Weights of a small transformer language model: untied embeddings.
Each number is 500 + 50 x the weight over its row's rms, rounded and kept within 0 to 999. Layers, rows and columns count from 0. Numbers have three digits each. The size before them is the row's rms in percent of the matrix's.

# up: layer 5 MLP up, 256x96, rms 0.211, rows 61-116, columns 32-63
# down: layer 5 MLP down (transposed), 256x96, rms 0.181, rows 61-116, columns 32-63
# gate: layer 5 MLP gate, 256x96, rms 0.216, rows 62-117, columns 32-63
up61 107:463544502498534451481526479514598532425447406475631512466473462422618546498450417498516537501424
down61 112:516566538498547417511502524479571550509486513493537519520462536545533504510450470511593506570467
gate62 139:484538480551493538604460528488486456493449612479546450565472487487507547480482455474601529534527
up62 117:463458439525480401462540513516500558575519455560470470437547519494413525516503470508390511481489
down62 112:519429472431468615490554381482438420594543560442494493484558500503544471516513473552486427551469
gate63 093:564514560432488469470580530461465432526581552529506543519489493443449421464444535481501490580486
up63 101:492524456516529557448443524565418569477573507509449428459384479586459594497461402469546547500502
down63 116:541543547505509572504554496489503502544486491365539538408534461518415442560590516453470466583528
gate64 071:498448421484523539535658447482450562579465527489539544540431542515501483501401565488511532419506
up64 092:598512466518491561544405544602503579490524472420456444479570477430505598563452540471462539511534
down64 074:455515542409520444539383473465471603411546478514542503578475458582467468474517413445506471465413
gate65 061:529518537509410451496470536517484481490628563480485466597561516481498455558500355485600430507455
up65 093:534431527530477421612517552408480461551477508601625537502489483457555517490453453525524475457522
down65 097:602468500551463478560361543484453485574521531548500586487567438405544409534552476442582515452508
gate66 071:467540533499411596493525503595522479469572398558469452550562541443515556583561572457511536474490
up66 096:510407477497507425503540531505517516484420505451579519526476446465440516535519538521542437531565
down66 092:555466497491509422514543545512478469465518464538402542498544409418519437505575457494484516492518
gate67 101:471554553462513545484500497524503449492473438451520514477489500382603458548426409349553394456423
up67 103:484521476519413545472458462439449554532568547523547550524343616553532481511484502545499602508538
down67 114:518528483605435475442318540385482545569483492491532333510467522484456542465521553504491530524483
gate68 109:470525437537524605438502553470542502543465541525543524482506514460419547505441548542502602451525
up68 102:509612488434479477480509540489460480432439526492555372471549484481543493569497462434585443469528
down68 112:429418490426474483454508500504509494542534416528443444501458425579526462585679503458523560486489
gate69 070:551411508588471607461483505523508551471537517530432557490509558495534489523396502459525560434585
up69 094:431552516502545614534501427513475485512413494424511409496418519505441481531534484483590498470576
down69 086:517567524420467449556605518520452498440576449467449415470508540522548509608475410411491526478451
gate70 112:470458522502478547545474573494500395414394571466621456431480524552488534482480476532547424556547
up70 101:409498481494489535480505536487476558563435617504526545477507607527497464532493448463544467573423
down70 113:499505388470545543419448506440459456547396549467510517495436578563458487385518490499508425474452
gate71 128:488502500483419499523437573446462497479522404462485523455588489455517547561435453579449487499527
up71 113:523552479552564493506442527490509517428468542536588558480501527495502532449548520451502544523496
down71 113:443517566478586491446466637452566541527490495456493492495550513476533480464550485466492462596496
gate72 104:469505430432530438512518509463472460522558467468459455569484449537447446588435537550498567554434
up72 103:506515535507493521448479541448503533521562450584498534547559476508524536530465496464430540497623
down72 111:548598564403569507537451527554452616538499478469449507482522513561620508521553466489579455451595
gate73 117:592527615565614533558488590387500441471534487611460517538506462443452494501470551614479417470490
up73 100:604499503513597569380495589543480545546496413584459595486538436384503525432483491534440527472550
down73 108:482488535548509518492493516492457499551415419449531462425507575499516494586455507429476502593489
gate74 076:525416529465443474529482458564502554596528513534529539522583517464522470491527368495558492451524
up74 100:628503441512524419468557515472494479483466499445523502565540603535571486492487533467463560575603
down74 105:526573545487514505448698539493588468549487454485427457426512496556527554489470520500412559610561
gate75 102:559521501592492535477531466442517408603495561518415442411505508444559449446542538601520554472518
up75 107:454556592396613457583480516447517504449527455496587528465487497476485583491470468477544510440473
down75 109:511536545470524512393570538473487476510419369495518523544499520504547451489443373455537479422515
gate76 111:444480418500404501473473466522499443497470564458517462477435483530551438529469408527516493618393
up76 106:462539542486532497434475514562481439504451401430590410469453588563473525518618445458633572479435
down76 113:489468517502580546356535530528544540611447433601527475502472504533499595535447497536501545498530
gate77 110:549588446546506523465394543506473487480570508513428524511437538497473515505495624539555534633576
up77 099:515448532609518418518500428544536500493455416490516640464517434473528578504487485558481519550490
down77 108:555567543445542414555567493485515449529517490595517522544394471535573429461495466430444528363519
gate78 135:492539508482483540551457512566455511532472621488442414446447400411441536545486485445511395470474
up78 111:502512490485475522485486478455527480485545471558566608548486561546482454528501549478533590478527
down78 106:505486489487490486477545475496592483483487545550434478471604506441558437556424571575469498620528
gate79 070:511489465529484535404441521555501494401533500506503520524538513498446536528620463368563535478564
up79 097:493480495575521487562541513409448412536390510514548471508632555549551439371444531431422466483512
down79 088:570405534435519483409369567462488559445431535507528567524502484446542464551518451524579441399473
gate80 069:451483499504552557548421518588560478509473484506364499592488543520466445581396464557563509559491
up80 090:502563464520462460486424514493507524455532538541431561636514463539523522441575469460426511501421
down80 088:441497446616470633550589549501561449513532482549546536497546556483487462510380471493489488476396
gate81 101:497448421460484533549578485506370505538597502588551456423476497470553480486452539522525534457525
up81 117:515542652524489456500446494464550541475529460521485476610601523456411502534530497497551468585446
down81 076:525448434460466450405253455407488528456483494496459490466476485441497515576533389508489550536484
gate82 064:517527586560499499440562448400527431463490495461502462483487476525441437532520476549531478496563
up82 088:470546620504510583490415511454524406492534492532569527511474487476394499463412461553506565519516
down82 069:506557493454520416530427560502454496351450441403413444549547439521466483553586535486508508469453
gate83 121:472453529504513498587494449536486484551557406559503518418427473508459475536462525455508547528491
up83 115:597395518488548538566436545382447559499565570510507488574498528532490518459442508557480576511546
down83 104:476472495539599569452445523486452524531533561494566491534451514552478429481575515543490538465438
gate84 073:490508508479523484497635527494541360603451530506484498535454537499536554500529482494552483449563
up84 084:618498471493474385467562581486493501466487515597426480502516429506590479540436453456447594531505
down84 085:494525448575485620489424458529566458559501572503443564616508558483503547477526519506418476456516
gate85 118:613523507594503408523604499556487546514550506552489435449528529520466495564566480501485409533462
up85 111:438486580496560561470534395509534471457461454513531551471466390457535447406538546576445566467486
down85 115:450503483428475458499401504505480463470422533479491507590576476548498582581489523504586535368620
gate86 124:545472493469475465497491549496450449487504574426499482431501437480484543544548431464575514589370
up86 101:487486591484519520561489516420472545529528465635517476507534476480435480478483523512515502532488
down86 109:396444581492522500590574528403525510556558610496555416555569465496493588479461499470554496528463
gate87 098:546472494527555503405437505545485454563528505546470476483377491521534477493501516454462459443344
up87 096:494461499573506426461540514509475572576502561504421446511457440521521524589556569553513464544514
down87 112:446537518449493433633468478500544499394456557465552535504537439550552496458447507508536544541530
gate88 068:480495475610467533529566473547523501404467498475531471526512519469462355402565583488508410440553
up88 090:533517463535543428536505460455528472581484481515503522422436586476475505410452528620469494493499
down88 086:468537474510540566470513483515562506617388462518530486478444576498550490435490503505600468474528
gate89 075:611495518506611437584502563452472511417454508557577490457591552470573544516386501442541410535515
up89 085:470527455480486503494471518524536432467521497486449385575510510507546521549524593523510417511399
down89 099:504513574394456436471571532554534555413453469482508456449542550543520549565538461475554542452450
gate90 086:499472460524559574583448501462531545490462483436561499545522555471433572434488459573585546455502
up90 087:411505451479439402443437512467501482445521532552551454427522457486546431489537449414475450432483
down90 096:461504481501443430471445398437486536603455457456496497468527530491536480436454488476531417544554
gate91 065:389462426478478521486434413528532534550477463449523550566506471437551472467478526550455500464517
up91 085:492566541465529485444574539522452439512484469457415447513547525509418591464582646475461460483476
down91 091:492603428402598486590548446617517505451509491483431505512475480497439511575505523467467509548480
gate92 107:396463380567553545498501521513473390492448433464523492551487480530430531518477443595581443559482
up92 104:490474471560455490509501581473545485507488549437454511539537531539464469420523502547544471557512
down92 104:485493410539521526496622500452509380479518510505507544414616498507461448458454550509562413490543
gate93 100:578444539489537506466496524482550510586573519550548472539467568517586510403456403523458363443580
up93 093:555584494473563473442495468493520425378429485526530459482544525466536466557544514501476482582519
down93 106:443464513427520504527618523521533500594513483581468480560557504472540568481640477501519530505524
gate94 112:489564479513470494545482577465550454466556505510527491298554527461578538596440502454486502560550
up94 106:570501528473572479508524420548529533486536455633527473471463545406457466472559508612544488462566
down94 117:499568549476556493546595425529527554510608500489458457596437538511518484422544555510436510554448
gate95 099:467483475479462487642464510425621502532521420481539495525521426478525524486559543473495447567556
up95 099:501513476522438496579577486498529548427480592476461425473471569477501485488501474484446503454444
down95 105:502459577534460493599543413492487572485520411572451496465465404497513609539608550503478521492489
gate96 060:449467488525483498521414518472526499592456506436581579505528555468524471478567454641535567502591
up96 076:517445520543445477546451618438369508533485532584531579480462526439581527515433418476489485488505
down96 090:598469492613386533491329486522519479548503526519538602555472548484525410552480471566537515456592
gate97 104:537477403465479534521532522502427445538457544553534498536505489468487498434528461441604421475569
up97 097:476465467504428476492480515470445487501539536534478421518464509428488546525521531534466429551533
down97 105:552526441516480433443479475555631519497459499531525486412497436524449507578442435432559535469507
gate98 115:459508533480494549498530471524504481478529536508466549546525531422466494484458488501493444383532
up98 101:614469510515546541520527476465482511541519488510514493476377533583543541519503517489465566591553
down98 110:493508420501571375451555493456456474417467484493524553502529495510494428516561543563484483555473
gate99 116:495515477470499575524484570458528496595554519568543448382490440457485487473555516435425466613546
up99 100:397443518479534444502498457513543458540568477503566528438578500543603546551445449555465487523437
down99 108:542536495522460536506382479463557420488596482484538464521536465580417475417477472529466538565430
gate100 079:518444564490446598533454561401586543523542412547481449509557465519493460523568508597480495499531
up100 089:455515491404571491494548546534464663507504576431493551494486515414433434455556551536532563502471
down100 101:424603516391536443595482501553454474519495544488517500575467442461497608538457477470575478496507
gate101 105:587397445442402551585487490569511484625476528541615512447487486471475437430472565468436626410555
up101 105:523522549448471483493528521472559521578497502503574528490512440489470542512562492484573435531491
down101 115:529516456497485533527593599426492499615526431556541447450517501445506463493491636453504544492607
gate102 104:533466496604449511500538532477459489567504507440517456529599495415536486496422434424504497477504
up102 102:505493512500501435528575473502464504472398503442529480472524462538487603490470438492445501392432
down102 113:496500468498484502576516524604596411532473587467541471586522503538362467515481476535502499499474
gate103 113:440444534565562530547535511538461489509499506504515523433545504431479420552456367471441489536476
up103 108:464495518477447454542510456422521483508534473507451526528514552496464495577451588466492557517526
down103 111:525496522479562515518734423474492594448573524534522430448408460456482486445502505559525496474431
gate104 095:557449410563491617585502494465436472588668481532499461528473492496529466449520480484552500554538
up104 105:466457548480533464496613471471492470484472432544460540539602446527540526453480490453504481490508
down104 108:457451494435482525538690514420438440540534513465545468529561515491508461445445475494543508529558
gate105 104:550538516445439484574477574513462531521503579517515481477467533526585520506533590434545394517456
up105 096:530418539518470439567531510458520547477518502456403513401511552545494497466501619540505392475537
down105 103:489534410428539549460571545513560510598513546552496414475475553535551454493456516520550460584506
gate106 114:576441499472607565551546565500452461569563473422478411464465511448456507511484433522562478424526
up106 117:569508409488535504516523492500429483449495533499495575493540478490492562486470494564464409538598
down106 094:457564547523531490561696445469451522567562377495482574462467507437489513493429566452449545559489
gate107 103:491488548553519490421486510531438506513518465509460512478482502517525477448614455501518461548481
up107 106:497542487477504524521478515546604521453429522494485504433608614493543542502547505484461490371520
down107 104:477479448474604542577611510483496496446550583462421571506560482480454462523446492496468543577456
gate108 109:451477478554507435549483531551576413480582583508501481509456491452484454482444530503436585458487
up108 094:531587599565431597401424505530477517569494466496486498438589508473490528483567449426510519557567
down108 100:507525456534504534596387455508453492539511520519470418456595494495579505514372588571454419548579
gate109 078:469510510505542463464533468518485517530391617467501485509431336458502523508456492451487458534541
up109 101:480474579512492496484537497484519477563489558488532473477424456533466477542535556486506377519488
down109 087:470555514427483546516455501600563493522512467519528523530442558582423553436485545481453498498581
gate110 115:404446542554483522493495489393498460526488511543454526560453502513601456536541564576489587547532
up110 101:495419451494477451491437485487543462486495522463489423490588523508499510474494466515500534470466
down110 108:494453552472460559567466489465553465501465532571464524673519491435532489508351487492558527440588
gate111 093:500513567512480563475496485468518559501446456519537522546532434415499487428550568453560471574530
up111 091:442529417448548564546500442438450543524605574539472494556543515577479453537585484523484503486605
down111 091:497445538493444418436537573584499553432542489569321485563553526595479537554466434489425534521455
gate112 114:490404544485491491551562492456521474428593583586502508545548563347534497488464535533524487455440
up112 108:505485527457409526487470444511522506555486452466531512511476519529505531537522520390377562500498
down112 107:528448425552493470462462472513542502502448647515569499455573495478518452466334537554455530504590
gate113 107:494511521447520554516408525560505476576501552545518571521353511528558399564423453512433450492534
up113 105:420502547415503424522459470432479465366582504520549518539502480530499674493508471459558596491546
down113 114:423517568425422531466551536529488350442545558551559568499556472522436595528521502496610524520571
gate114 100:473544482447554468557512531531444548561464504449470500552553442399521518525548462469534603526497
up114 089:431519570478454495516522492447507489455533548485511544580488536486466471463506432504611531439538
down114 104:491460520501532599543610611630519463510581523456421546478542483554490492436513464565422561558467
gate115 116:415538606513522484677527499472505519485554552559473498470450396484503515520544512463514559461527
up115 094:554507499436468517473539556648471521461551488449494495515513448494488534519515422545472487470467
down115 103:493577546495511478625585516423588539469537441557559517466537490511493514565448474480494441518461
gate116 119:513503506518428530651478540484543466531494446529493562480471494432525527562498523450544475483549
up116 099:413432583547590511519499483505520451430468471475511539461551514453482554550470541546490545503475
down116 107:495521528609421557373531542580467574547503489480477479476494482509515554474553493548594458461479
gate117 102:635527443499455522534526474536420556472621461504504520531494519513512467413498537455514574516460